Each number is 128 + 32 x the weight over its row's rms, rounded and kept within 0 to 255. Layers, rows and columns count from 0. Numbers have three digits each. The size before them is the row's rms in percent of the matrix's.

# down: layer 3 MLP down (transposed), 2304x768, rms 0.0318, rows 610-738, columns 288-335
# up: layer 3 MLP up, 2304x768, rms 0.0656, rows 611-738, columns 288-335
down610 094:127114152132088156076143102147086129060192082208157098148118135096129100122150068174116059083089140131120118134120112132108144133082147106163156
up611 092:151172126140108045156150126157183127099137108157122197135158122086164130131158163125132176132168102096191097069137110098164113139130139205132114
down611 094:128168084138115133124102146192163158142163149152148011124095169133103128097148068144076145164168140126108133163114153091153176186151119144153119
up612 102:099138155083114156071099112126117184125139075147186165118072115108075097117158110120080120105124167129118155097150122154125106132148113121083116
down612 101:105150135089089164158129142124143157077126117110144147187088163110124133164160110096092177113098112153080121102177060126123161124149118170122159
up613 098:129143136161132152161151135100070160102166107133148084093160175174195156166156135062174158092088139143073115078096177105157094059114166139180142
down613 097:117114166093163111104063084150164078203107132121107133084131098127137121134151095100165101128119103146180150129147169124138204120063168131121119
up614 105:103063097139100159195142140120098104106191087155131130061150125147115113133083171130136124104102127140150177094120110179150143123134127160140122
down614 101:078189063105123137101093114195132142136142164121165070139077143124170173057091120140214185218105090148102142113115135133095110183134119167180190
up615 107:139131115095073169150173101112144092083123155159105110089160169181099074101182107190217097149121159109140182161157121147141060112166103068165170
down615 106:088193167187193119105162116212096081166175147075117112108094074124125095161169111134106124073146068138149079152074128145129142171115087110151118
up616 109:189153120107075095180115127081187133117106138157118152124165099146124087118099127128132087177156137131087132096032122170117160121145096145112113
down616 112:107091126103129121175132140127189086123106159119083137170140155091112159131053089136087121135092131163054050119080088110137107134068105115068130
up617 090:162131094160167095123150167175128159142136114165092137112181131097088110096149154157143170148112176121085173149122160138174142156133108155138172
down617 090:164084189177080123114141092109061155150112158124141161107130158069084085135156146142136139094122125131174161065166104086141158144125119086150126
up618 099:142159125109116128146147104143178165134077168118123142078094134140184167113106168147129153143127086114182190092145142111111141149132183067183129
down618 094:098131111168131118153147071127106129099118119151121146151075102087094143123144126143081187138082139093081139085148126107079135132095094108141122
up619 092:156142136144126079147122123192089129113119130142123183143114088112113095175161066104133100128087134121215115132166115190127130095110143113128105
down619 088:171103122127142149153108068152120148141115159088122080104182144149142131065126169142100129090178109146182133147106120094074164171116155161160116
up620 095:117127089132100151119085125142150129127116179160129122137179132138154097119166145203100120131136133169105111125115155161083129087108179112137143
down620 081:124139113161128125137095112188168170139128173107146155106107151063084230174154136089098145160127134130083130124092168139125154075199127078164113
up621 114:080100245083118147138107127185127122106102142139145122092091135156135113126148129107122084152161115136160140148146147104092089156128173121092157
down621 107:115094140103197168083093181155207146135108152123093114118135131072156111104117118111160136142132132185155067175098198154121110090148146117158099
up622 112:139138074135141151099167090076117097158143106106120069109095146191152132108176147135112078144163151140064122142097083110158107096160112133094090
down622 116:151168158126128177087199167108131081142178128145151131078134102173143141127098154134142076101066149145124136100165063127141067157128119164148094
up623 097:115122094150125163076082109175135156127159172137100119191126128083159093121106089156084080170138142100083070126077134156100163116114107073191149
down623 105:111062098150119137191164156148184129186104142181159173106103153113059164143141137127047133167086091132139087108137089087089107185147062103118095
up624 094:166128168163068121129136098093134053152111129099137113105115123134152128137150121124152107110119156105153159107135135127155083106087139074083132
down624 093:064090186118125150111111112110015148150155118116117137169148138144115121136116143104169170094130137187090134124162201142114097115079084163155081
up625 102:177113100135162144139125115118153121111139177105121145121117255128150128127146142152133111132131149138143131096138167174142085137135140202097140
down625 096:133093133151138117157147101160132139130153118115108181175146110113090121143136160124105144168135082116131060154163203119119170146075135061159158
up626 097:087082079130153094110144135145126075120125132098147139131131102150083058136114109131098121156161114107196161097145112169116156129142094083148125
down626 091:125137021117137091145166109072116090125157200106154145125131066156153063090137162078128163151143154138124153134087179099124166116140102096128109
up627 097:157060135133137144131099197127131096144134144113168140197090125135119174167144142109136194143142154159149106080127149110142116093108041099147131
down627 099:076184128137167110145154146095062186138089104160140106103117137117148130116140111057110116078141175090119154096100135103113151143168110144115119
up628 095:142103099169148088112119134122134138113133156146156155133139129132138102078118106165124139089156108085156132068155159117138118126086140131117142
down628 104:184161108053080169121118102183077109184136148153163149183113099098073174172173126196132146106127146139040164088160170130089175116102075145151114
up629 099:051117129125114096114169111119119130095147104176100082107128096119180111114148142125118114116125154090140147097114074124119143163141107143142142
down629 089:215161203137096141124146131112127164114175161115112159177093096135089122104066092098128198130086110110097090139138121136130127120141079126084097
up630 100:123143081091101159105113140088128139119143130114123161077180105142119086123104093140110136134098106122172095120129150159189126116086096112123136
down630 093:095156122143096075139085198252121147113086147083069115192099113113074167169098155148117115173116105154103204108140149101100129109130136118107117
up631 104:152078077096109129169161091137171201149110181215111065071147129135101076146166174150103121098128100095137150124112115142095149125157135103083134
down631 104:113131112127064113135175162066162158158142231137114121078090099157150140096130140129136123101101172145128114103089135160146143173155116145164084
up632 090:192129116175119119079085094065123152169129165142093097156101112106136170141217168125143121180189132088156143080088108108174161101096090160108144
down632 090:111083100201117152072132150190138176127148108093110135102160145062112124101157114139137144130128123147120136140140120092099149127107148068130154
up633 096:193117048142148144134164126129071119123154123151149119111164144123128164177123112096168081125101171108143184140168167139101192137104113186124126
down633 095:161130123159145138141085077117046157175135137098080087193103130131080161078143138138113160127115066116148119105142072158089109238169175164053144
up634 104:161151051142119126130079063113092153143173098174108156123149152161121071104184127118111088128160140161124168132111130100150087089150094102159115
down634 101:173084008124103154128104109101150164137138114093176150104157186170154155116181153098164129120119171096130113203090147085192147126076133134060117
up635 098:088125104105093116131142105151193129138106155149125204170126149103145134099154113091150128168158082119141105100133095137094136073099095124100099
down635 100:134100158094185154129154118132190136140112133132171059078100093164078180076102143147168158153108128108123047068133171091120176163168155129123148
up636 098:171125150158130183180145178148092119120110136098086149142123170097127172192151151148082133101176118207123108109125063159088116117129085129194142
down636 090:094083120130149101029166085107105155133157137173091099116115100152231126124089155157161133132096165172067101171137175101081088190148171126138148
up637 100:090128124108073094089109165138171118116086114125115073117153145092157155107146176115110118114136127198074097092134191180159123157112063159206179
down637 095:140123158105162077137091101082117207115112118061138076226121113195133110141157077134138134161165111128124122082158105138130071117136156113167178
up638 099:184187216137186133173211144135131079091127154227187112157131117113157161125148143189088154134071105103087170109135117122148125114146175146153099
down638 093:141110105165118151150168155115189113126120122140112162066116149131113170146113122100120136060138135109103147113090124144103175138114204116149057
up639 106:155111142141123136112118179123131069164138102131120067118125097157169149156081200079107122107137147070122099136152088122143160083111175083093127
down639 131:113133136108153153123109072106064218150097119131098158129148224178110105115175107128138136156124092118169120158110144149069122145078104166103111
up640 100:099124159096178124090123092160091173127157167107091157087156126208136107148153163127084129094140151151149181136168120191127117069145136139114126
down640 093:148159114091119101156128073098205107143101162126113126082118081088175154096144164099140097161148166141136152108139120128088114104139161127152102
up641 094:128135139096127132122077150094067116182126184167138135123083165198122135169078073105158175113106172091110175142068168085183134140106115127141119
down641 104:068091118107132133173200172124181089155166055166088048147069156064170138132126188163128114121110102140078122166150102188098098118161121114130112
up642 101:106107056132129125159166137073178113115105149089190129155144112097132088066163191130163139165122064142083100139159076180146100114148139111129082
down642 105:148143102132127075121139137163152071144108149190095114133103098150159156101116158144050101193065138172141105118137095106158196087138103087160130
up643 107:103098122115131094183154093120085123089120119149125161186136084173082116126114088188119189116131152089120163036112192186141106077123132143111101
down643 097:145124152170083136164155111156145147162127132162131171128149125149145120181135062139215107148107141142188090104129147085153100123091140128112076
up644 113:111137089185143070113067140181117113101110127104119162078158179125165115121104129104127157124166084193079150113109103159189174173165134089124139
down644 116:135126178133145112117150175119109087153141097171131114069146175109119145180125145118142153164101130095121170158149137122111149103171132109166168
up645 097:144179200145130117117078126172066108053162166131134051074079113118116159198081114171144175082173151133112154132117126116086140089111141086145126
down645 098:146112154064108137126161103155139145116121161190098106145103134105182123093188143099080151078176072111150128127128198120108115138119113150094116
up646 106:174166159156140103158105168162097146171110087163134096084092128198134173215174103097174122112069121090100140049141096100127100111116165060116247
down646 115:086132091180152122154098114088138118139137150121122126078084109181174135101094087176156119104176126121138133196140152142118215169074128116142175
up647 102:133116089105077116135133110144168127096107149111143167188177119121156067158147143158087132121120136136161107130152107115123197150151105114108151
down647 108:121061158077143169103053139148089097121118135088068069094151120146182123094159086067211109090176105098143178159135073131172144119084125107174117
up648 103:191133116161131147158125110149103105144188152133136199132138111175107103158166142164080160084099166082118119075086105162143063138116148161129163
down648 097:176147117116137152142101102118162099174109133109112099129117140110114130173061179183217103133163075112079085148081142115146158110167170115156166
up649 097:125111172127094139076159115171109149039171117100125123178153152150181108123090194162080077200122136095152105065110130128123112114133184138068110
down649 100:070138088084175104158116142082100061119140115154198069178135092102137079145129118123142137086097149173069107147133143165162153135107138109158092
up650 103:129080129195152118109124121122085103106071069080144130084121145137093062127145118154140088134120108109136121145129114099090162125176172077146124
down650 094:130110144148082092138124135040097140113117094115096124093134129086115119143094111140156125131150110108170108115132150199142101121116065155115154
up651 096:171145135131183099111148167108082086095130145152119171137134113120105153173086138107126160115141091147162157111108107111193156069187123124086133
down651 102:141137131099071118130098169103103130057126099129162114134100078093162118133142106139135083134173149162143064138133183144090132120103081085155211
up652 100:060120130109138147101108086064106120107120179156132079116086076119141126091098135113157112137087169119124152106142123082091152111133112143170089
down652 101:150088111089131153069140142149074140150109192146167096108130053114157128163140141135165112047134147129138148130096134126080131108089118133152121
up653 105:044135103187087189042115161160114171118134141101123162145160112178128105128120101090178122124133113095050175086159115105140153120121165222113112
down653 101:111057099209128026178169129147123125206160114138157142150166126128134120099135105120128137142067122064114141175129172095112126134141090103120126
up654 094:118108105122122087064134126096058168084125114169120171137146133112164123123156090138155149153131168113170154086123162187193198132093139164150044
down654 098:077126146080107091141119078151140106249143082098123161119120135112167119124179116102199119124139100163096122106168110193112086122147111167195108
up655 102:109126102161100110095104107182153085140127096118129133174166140140113114122122138238174076153174123169189130130132103184117136085168083108109076
down655 102:178091036123111113093128117160133109101090085073137129161159094154124136151116132126151099129109170144043123161175178138140129107133129170138125
up656 100:131102181137155099194156125195127131089108113092135083132101059131157137111151188177161104147081123157105174168129110158046095137127126126090170
down656 093:172082100124114149147111131103116154143126124089150144113096117062177096193162092154118142173142147067124093164129127159098136119102089097122087
up657 106:198162114120119127134132119158129216137152116143114118118123166096158104139165108157109131092142185137169130080126102091148142111160122090192153
down657 100:121201129096073135179110089171156119140173130117145094037093126174144123089159155135104173158144068081140083138107122080140159128108168082113147
up658 102:100120132108118175105126169133113140138077122162206111072106051057109134123088100112179140115126182133157132165118059139130182114121150152126126
down658 093:170121128118118102106169100125117118138089137161112076133059191115187094103115110141164122132165102115069130092117172152096165116129148071069172
up659 102:152137110089147103154127200086149111149076132138108124075159110175121169107103171193188084164156142111133136129106177151145066151123126095104066
down659 103:104147089109163049159153147105108199128136112147089154144124101129128157134124136148115133128139124100120084150153072128172055146111110177105146
up660 105:097132116107147142144146074177101142159156200113150171168122102142110148141132188089143179164129089129105079152078144162112169102131146150089040
down660 096:119093157126116063128122137135188105072111120081133160130127113154166139128080128138109090109142127140175172061109085189171115048144103163102130
up661 100:077103084154137087113155078123164089118118161102149140142187150215133143160171132155083150137159180143142151096163138144150075058108124164089105
down661 101:162115098141134186157105119115123134062121117133160158088092126101142184095153088144093128143081113135097159138149097119101144091103182159154098
up662 100:142076097133126114143126122166128127148122136117156137199086131184129100042079115167167143168111116145125084136131162083129077063099154169110069
down662 100:112100132129089101167122166065127169065122136089110132126161102146080114120058151097140074161099122052136144130143110103104098148200193131095104
up663 097:169123149117141134138093109158098123152141130132109071109087114123123155093132095108108103179056133164126112185150144143162157145060155162130133
down663 095:089103097141122111131151128178155075110154144137145128126124127116139093120109097139125119105154096153130205143098086102123113088129102061046141
up664 098:139123049103075127113153107161129081074178063118173127113162128157197114136120142127128074141061170119125174185148071112087108088199141089079128
down664 092:123093168103086135128160145106214086134080095167126158168091101145119117095104171113136071148152116113069142062141116107135172164097150123124130
up665 089:111135155120151075150132178136144137143086130169058153129160126113160128124120134162126110135098156086125183177189156153085154158086161099047147
down665 095:103102125110107133094134129131130133102163140123137123129138149105147120125157179114149045145117146172150098094160147140173088105196086119132144
up666 118:090077155156107149156152162124174094155150068104119081169147139087163088109103100170141112127083156120136078110108162163099114149201155117191121
down666 122:103185158149119116091154080136111135086108122095120147083196131144156128125139077161104145165161122106172142118105125116084061130091183133145158
up667 105:180129201074111140138192117142139121111166124075105159167098104192142142187124131104135084131160118157147101155097170188132124167171091080109159
down667 100:101110127094116143110081161075081163144136145115139168127118101146154082145161086087173162113150140156130139186172147127167107123063108029146109
up668 095:151143141153147068151126107100165093137140141081177157137109189144164135186137099177168079155165095092190135112093098145158192131050162217096114
down668 095:127135103099107137138120110138183110178084055062140124125146121156094105193172084099161145089098103091112144120112119148097178067139097127157084
up669 102:126197126142128087134103188149062130083099179149082150163154145101104098095167142187202067054093112164127144113106088111136141094144173115118132
down669 095:204082132127127129113198099126146135151094139146122111178085093112105123119105121056159152102110164117151112110079093063098093174090084140141131
up670 097:152157154142153096116126099143103145142115142101127140141093079131154175101135153124128096130096137164066154159110177101090187074114191159112145
down670 103:093146131176090145093185135135184166123140126126119163132084160138112072221104095145174141127155072153125114138165104108120099095088105042096129
up671 085:155083126139118117161121145143148139160127119100093141128173150122146185093127114104138098088087144120108118064135104157091106100088153146100094
down671 100:153100133181120127091104052158157123099128131105152125169175099185089116110169075110150126172145151137162130160177093129140076144146147160061173
up672 091:058098124139115161151123100153108143158054143134099163101111115151119153169111063149143139090132162169142108115100114134122160112132106122169148
down672 097:104155121116133124106156159120131118077128070131157087157111127115164116079087122163191120180176109117110109166153141149153170141145094128123117
up673 093:072139093178147138145120188135148104061193157176139113185128185147076099123083115132164104164148130161148169146134141183088112157055137132160091
down673 098:145101145132103153172087169134149200117069114153135183084150131092140101105140167115096094099103140080040147136144106134088163119131112154112134
up674 106:129123132122138089113137207102145134136149133110189088111118138133077118147117133145135128163153106181057143118171148077117089086161089163167153
down674 107:117100127124097155138153158095126131153165131138116176109138096124183116102151113139081092125152068125137113106156123106112158095146136117173113
up675 099:115122135125139091115157156100093147073130118102134131099075170074169076136115110123145149111124145093177135118188124111117096102137107089159193
down675 092:159093142185104118124103158158156160157122137116131143137121133132095110118107084151131103136107108125144087143049135129167089209141114199165104
up676 098:134128123182066128165116083120106146098114162066098140113139132169126112117167142099146104186110179146158081143183104149122185024182132083180133
down676 093:077102106108150138156137118082090112105131121147159097147132111108154117159088134121111099125058056155091165121120180134131137137127130106162122
up677 103:168147133113152151178145116109117127091120151130103150185093154129124093105133113137151134161167098081089096143161098082104148141111093156165170
down677 093:139139119150122176144128127098077068152106138175115167121127166126095085161116151151158151130159138140147144095127104061176121111158092133111144
up678 104:100079108100155175183126052163087074066123173137126085191152129112100118098120125152102199121128132111140140089143116120105140156146139096128093
down678 100:101092087166118114136117139157170158132126069132155167105155083178076103151139153108129139131188167168103156138182103126176124146099119072114179
up679 115:131117150101124160100121140118063136160175139159131167100141181129116169143062128130158179161070196151169031115159134127133123131133105141087089
down679 118:127113130159175162105169074132174119123167132108108137115109071149148158112077113071156107148088159102120105133139097116144166163146087111088125
up680 101:068137131092139124114098133168164076169159120085145113099142125092169188176113177088093170062153107113158092074159121093113157116119126110153162
down680 123:133160121147131143113128150120145155133122124086084153188094127143113050125098085163163128114192075134171144109106077205087137067131143098147131
up681 097:120128096103149057169106173101119075100100120092087142108125132139134184082077120128073097173203160143209137124064157107175115071112157168048102
down681 089:092137126166098150052155129142079135114152113106161124154137118193123059151107151119136111108127121117129111154172079092133154192137152115123174
up682 099:169110132134095093105164121151131176120108120134124102136154206116123109098104157102091166167145087142178109112060137073139037126120159126149180
down682 096:128064123124157104168180105075182101121158132149126117124156153153148134121139135121081160093083105178110134120067138109124195085102136128100123
up683 105:164113138131143127101134165113133118134123097104136082069150124102126099158080134213105081146133102100107177107126138168109149141100151084123105
down683 102:118172110134122167170081092136062060130166160168142125110090158208184180114142097048086163155055164160088177077126090172114140081052141160143131
up684 108:129128086094134167163137091118145153154178081125097156141092130099160131117112135145177120111114152123125115099158219182160124154096095087150121
down684 107:111100100135120090150107169052145084139096114117208080169112120121102168157108112125161136084089164126131147108152060075187121103145156135082154
up685 098:085105080116125103186133137090078138127101100047096094087093148088124057115152127123117093137151136118054100150104143127156148152113225118122150
down685 094:199176121145120132071132155147129123160144130119127115096155141123176112098174107116111121093121106130144117113112165091155105142109125125131110
up686 101:118106113073125110078144093161189095060163123094199094128095097094175132080059153161171162176139130104143161140166186178198162104153135102093138
down686 095:146115127086161123119165155149120077116140087116181106137128172133126087142161092112144139149146130132179101136124126090100099192134088106111113
up687 109:086137158134127148108120156116127094167175144073142080141147114210105128144123167125161126161160114183158135143138118092099145214186139162153119
down687 099:120204068144083170167128166146111145138177171121065094156156139108181139176070124136167108117127134138111179099157134208156166170142142150167161
up688 099:143092124103149131131127180100137095188132187117112157161147072150132119107082176148109149113112134115145082147084131136150120158124123145169097
down688 111:125114058157155125154180086124227140111123105072070217157120117122084174151174151127094139128161149118162130173141086178125073132184081166164109
up689 093:163139138145146089119156088094129082172176102100140128156105136136125100108164117125128142131153132110080107187136111107145102148134144095173032
down689 102:174103101176086115090101102164166128085162103122134169143139125112180105112123129119166099081081117125123148133135157151094161183137148179154170
up690 104:084118169152170134148109157111112091129165136125150129126198140173121104168092085092127156132095108067197134124109148124123156132130160105098090
down690 092:089175098122159177114117167135201105180104102122081150130129142120096105151080063097147150101130084137074107161172113124133151128068115153118164
up691 101:123121058174174095104093166147118089145104138121101134151175127125095082131134190078149138156157078143158122157126143139172183132195151083134129
down691 095:115117105124125161123110113047081094192159086144145093135105113134143102090129191128117175104177140085114125129059131100181155172072141138198091
up692 100:139105160178091171107148125091143125147160134166086151140133141128128095065173159126149110165113130097103177146064151160138126111155103133116124
down692 104:154074097110122159067102086109175116099112154101141155142133119152187103058091129170114141163145161129158126158116148114173148068172101119078103
up693 096:157111165148133170142127134158137050117137119166139125171170050102119134144140060115110109092090155122140184100173146146160100127120123132104149
down693 099:163072086094160097145086139156120121130165129127169121178115137076159164182143161071143111143107127166081114184181110121186136151186120134042087
up694 097:128084187158127138095167091102134149088152155111096143076065151117116211080099173128154108129158125165092112138147141097204194136118067133121173
down694 101:123137150119179152079131143101144103101129118100138137080140165184138128113125137183134102070130086134126156127093127105144105177154114147137138
up695 100:135164119182159140107031144116111109097108165161127207182119092151164122127166134134096114155101147094102132073126102129193125051120114099158141
down695 090:082164173152144168127162117131135124120120099149182148110099073106174134129165103094158107108139164138124153100120200148188110140098133103116137
up696 101:141110122139081101173138103150137115160152101117116169137137114142153118149092150083141187190143125159146129187114160151112131143133172121067155
down696 115:197101097195085089090158184113139160125145126103115103041142095147168130163082101176074144162167109130104083169142090106129117115104095126108116
up697 111:122087093198150184145105136125156119142124137136183138211122122102147111198146126135123131137166137129120130067147110153104095071132139106135168
down697 107:137150181200131138135160106133096102127115102114168145156173124134117106152143061101135117133073095151146152116173083095115094073162138069090099
up698 105:069070159075097162102131120146091125173162134068180080105161130196156151128167116113121121106110145163139042061156073146134153101120125160101120
down698 103:099120133162132114126173161078107055149133167135170131106111172156182141136097107159131109159118201169078039040158158139135187088125121125143111
up699 102:113105129056083104115156154103180116057167098172121117075159086180161109161120190158202122119122159127164149084137158089142143064114133170127123
down699 095:094166146129175101161084099081057119140173157159121113143157072078114104172137111136191111133131055133160146114110172110180152105155110115150113
up700 099:131140157149088093139185153124157151105105128092078107119110167156138114090157103175131173129103108177172136116163130109120122114179119109123143
down700 103:141177137144064110107097100116136104170087129113087126137165120108090132126158124125171128102149163133144176179162168113172143160090151150148067
up701 105:187169189114105074163155111155149129169150156107100090119148112072156234198149128130134174049126161143144117119182084165153091137078130107152095
down701 108:190170076120121102152135150186121132103159055116104056175115166113129112110133101132160116089115138185145151149165095134121085128150156127129115
up702 097:152086067103149105148191149156144136094113140143149092130155153087064114147137171130168162086113121123114151072154159144133132113142139089129139
down702 095:136088088205128169119066087138133102146067128174164138124179124141122069064130085147098121159122117141184057122118087160160136098102126125123117
up703 099:138078131197204121149091107101140089108117127118096142103130173131139100129137188082145144078085085101090174110142188086123090150101138164135149
down703 091:103168111136084080103155109091113078149123114116108168137128114138086107182156137126144132104097144145101115159117117117091089144151106133119104
up704 081:099111159113116109178108169102038143137180162156088123075043134076094107113108114105135139124081130123066096186165123150086122071132068145167168
down704 101:176115099198154117100088111148111134070100152167169131159172099116113060098145138118175092136111170163146168077081072148174126149076178108026126
up705 100:126156111120162155123098097150149132135175079134074137083170150165144147131091096147134160193146099110123115108166135039139130163122105112141123
down705 101:217134115107177128141144131147137133140116183123142128150119102154125091142196218141156148095119128148109092184096119147126136079179098112104076
up706 095:199111123090124141134176088126152117071142079076129121184128168117143081141144080142091179089161136115154153135166079150125120105164078155141166
down706 094:157127137133086133128116089161131138119132159147052133160170079139151095128104167147032083111146144196098132101079145123109111069088132125171197
up707 104:078118152143193140079070109168116165149108113116134152089073203163118155118089119144179089180170135152112147133102111123175132100121117106112118
down707 106:113131098155108110116180132129160109114096130193105149096175086094170135130153150127169116128186121124184091131114131097121123206169140115170116
up708 107:147116135123181060146083095145154114088145140127122096132122123131130090081128143109133130129158107091120117162165138123152142162166143147152135
down708 118:112148078107178104100164118174129076095122064078107112129157138084142134141222132169137166125183053068145072122133076113135103110139133178166123
up709 099:174140078113110145164220131116133086158178123230156116083145094134149149059099117183150115110128106134090115122070156157109072098151158086166088
down709 107:130163143146144125112189190103053142154077067109104206116109125169114127075125065099150133159178172163160168127150095078160166168159119181128068
up710 104:189167096140122079107134113141135149145139102172129081102138176124110132168123105108094165140200132126098182166155123118126116091114087139158056
down710 104:132153114128127142186136091139152110103121107055121136139192141143107099187184093155099146179193133119153120141136141132123132111141132137122178
up711 087:162124156138086132135071130141088074106154142117119094116134173136098144087137145131128138051139131090120174113097189137067167135118114124159173
down711 116:117162099121189150109140144111155126096077130135223133171029154103163140107079162102121145147150122094095064135123101203084153143132151119061119
up712 102:130123098142142148150120148145121114131024134093132161100131074159138166116161100160104066118146133135129095106175110164163119171197052128118165
down712 102:133147121133103127126073074171109111072128118067174100106155159122168119123116118146157082076141183170118126137162177116085160131118095158146073
up713 098:125123195181143145142130123123087088137115150132161096057168160095107152120142086166138121072132139086207140065183113137114103083146187146179114
down713 117:176083145149164073137072080142165143148104109121158157115063127113163150132133127067151079159153070145084102161109113117068127133110132134105137
up714 100:129118132147137174131080142120154185106174164077187112144158031100200083068092127136169155125169128183166180080148165138122122081112113082086128
down714 095:115153112155087172162117151123154148120146187077086116140121218169125178102079130088101210160124074085174092113085147112060115126125075094111104
up715 095:142127157095115077155105112161106166104092087093079210118159162152126156118140210131122048157173106171126117162117119135126082193091093156102159
down715 088:124111094135103130072091148158116092108115110172138091157130069088127134109133099076148143090131130069176149178174135160130103089109123138097133
up716 103:169169100129170128081114156143101145074108142080112146069141123162121091142093111142101138110115132132147149129127074059059141123065136163145102
down716 089:119189162113135142124100107088133128124100126161130145148128153103073110127132116105125106122152114139111091176149158165101159149152107097122144
up717 096:083139100108160108139113080173099126152157075127123094187133134123150105091093171100104129069128122163115096133097139143132120120141095135173126
down717 097:130177145076113139125097164078132112099132123142150164132201127179112104134107142110062179135158135143198086110102136106126166094085106170170125
up718 100:079108143123130116141085114080103117084140156123120143195105172162118124155114152081185073156153153151175129181121148143113160076157159161168141
down718 095:144137115112128131145121160143111098107103130096146148137095095148071137155142177155150110056105125119091118136137152152142138072146139118169132
up719 098:113165112111101128059131096161169113144107151153146109117141122145137122045092159126112075062168125080093111155112180119118126159142082112178055
down719 105:101109072094103112124100119091087103122130206154137068150076113137104104113112111203094114151158107120133167129104143143162183091126184136070112
up720 096:119188108102138161122136135150104122113147086120111179168130050059081134146096120147147151061089086067106106088138142219161145099156136073151142
down720 101:118080128181096152156140166120186097121138170135196088127115169189142161096093100136156153143151064161157144161150076135137154183092091152123077
up721 100:086161107203133119221134202133121172138093112144124063141143031140086119168099168106073111140167130160129121158127105137115113148137145171121100
down721 110:119117100103184148127103084172154130144097123111138149159165142150101141128092114163161112088135165186065133127157137096159136125162141103131143
up722 106:081156118174148110053138136153103112142092183140100055132150120143093129157151185071133149127186149121155115151087116078059108121122169136098153
down722 103:088173137139114142103180114122128161068147182146111081128155211162091112155128088103103092139156165090158037147177159100092148147113123075157200
up723 108:104121145071157114105099108101085160121121134130127124142149200113101123097137141123154179139126147114184152125142159172142069104145076090128118
down723 100:145106188082080082207167124093137133125114133137139115146132103143145149118082218150155162109064143129124160213154138144062136116171149154106133
up724 105:143126111123160171148100171105168115112149124131068153092103164153137132115167131106131134124109135075123150200157109153136112109121138105126131
down724 110:149125114159098109112138121153124151122134159168163132175126113136087148159057125143166121113086101129090055129160033105188102140139165086146181
up725 094:085109081142159100120139118151150136106128104073088112136148189119081151159141075133133113151150169094125131104116146133146105143131109132078116
down725 093:089123168111147060154086090106071153122173111059120143052131112173093178155110159167119146172143122122136119119142167127130106123147121166123131
up726 120:124151162136112112108140104148116125128153101108155080170082151143128138090094169113201186094113155110127149120116173082161108125147124097091132
down726 154:119094093108145137164080065093066180142136087086125079177086101125144112179088133120138147134183130184102063114170133093170095182101143130123113
up727 109:104199162158156114155155126157166134129156093137078120067075177198175142122110084096113100157141090142152117125117110100098112098112076107103096
down727 103:139132175178144096105103116147103134091175131132127102145178137105135113079145166124141141166021062111138175152103115154134123117177112133070134
up728 099:155108113095143157127194182144094130158100157134114123086102123160180129058076134125163118160134135146105100132147182076166106157110103100140167
down728 091:118191064116154112077121156141162115078121140136139121161192143223115082138123151137094101101151187135102130133083081133132131083143139172149140
up729 102:069079096117178066116164088139126182102153175128137125119100086104108169075089108176102146165163118139127199169133104141145178147099155166114147
down729 098:107141170159109143078125135110104163107139201196108169104117068093168110129105075120144150140175124143176157128148122150043160067115092178155142
up730 111:119086112130188088091187090133153105149123105182130126150142094090137110147120118071073160119146131111077090164123162146150159134086183090095157
down730 098:185109133133158176145112065116177096111099115132049107154055083137121134152121109147098072079198146117082116131104152172123169099134122137171152
up731 101:147095081147131143083153075148171143135149147098113128144185103172111123137120121152160164129157102126104118128072182183115100176057179175095106
down731 095:131183102131104177088101183081189140178199147127054123127113123142117095095109094075107090183121080131141078150159090091125105101147089116121135
up732 108:170057139111068204146132151119158090188116216212175083102085101122097119064080134120105103140107121097090140137074118122100101144079167112122152
down732 105:135134133135107159110175155133132125159123178112129105115118094114130098182121128104184105167122126090116130125151108092164122181164111072088139
up733 107:094111139126166159163116114071152077162112140105140158138183122099133129210139179130159103067061177166116210125168179153087182117138170128130096
down733 102:061120153110125084133109117133122176142101101076135159105110155151163143147121151112147112140154141043137095163085083105175058118150078131171203
up734 106:125100122145149103190089113140166083098126097198136097133112118126113111143173127145151103133111113098111099155166128139140163169132169144113104
down734 111:056156205146159190141131085142144132105165114116117140102147111097120166096145115094053143068117137130131115100147085098124182145186093060128124
up735 101:156219151075122108162131088116119108119143113116140147126078102096153150181122139158130171091105139141120128095183150141136110054134106149113070
down735 093:141094137120094103175101075153084114165206111083107093107203180093102138147154087110109136116148189088121121123151133204169151179083149152122169
up736 096:129139146130118095132127102111161151125101157087076147160086133171107131120121135160154112096157141114158130091078139111095112081135124166133156
down736 095:141145105153103113108094093140066164126138108127117158093086132110126136150113087087106150145159132104112100134144079171087073063117165115062164
up737 088:202139105064158167086176146154107149101117127121110092125040115134094126091163150116149164134125123081168161093137138130142110100168131130109160
down737 099:133130141245120141143131139118130178123186111144112119076139186113114097096152145168141210115129102121101175176123081154066128153085108122103117
up738 096:170136117129142157162114098169121112090112112161166132095106116113187135082134090093117152138183107122092161130145095084121098167130140103173076
down738 111:131140139148130156140158176129097105101148145116105168186058120118150135130093156169106113176137134168164145112094119150155169099098118132143166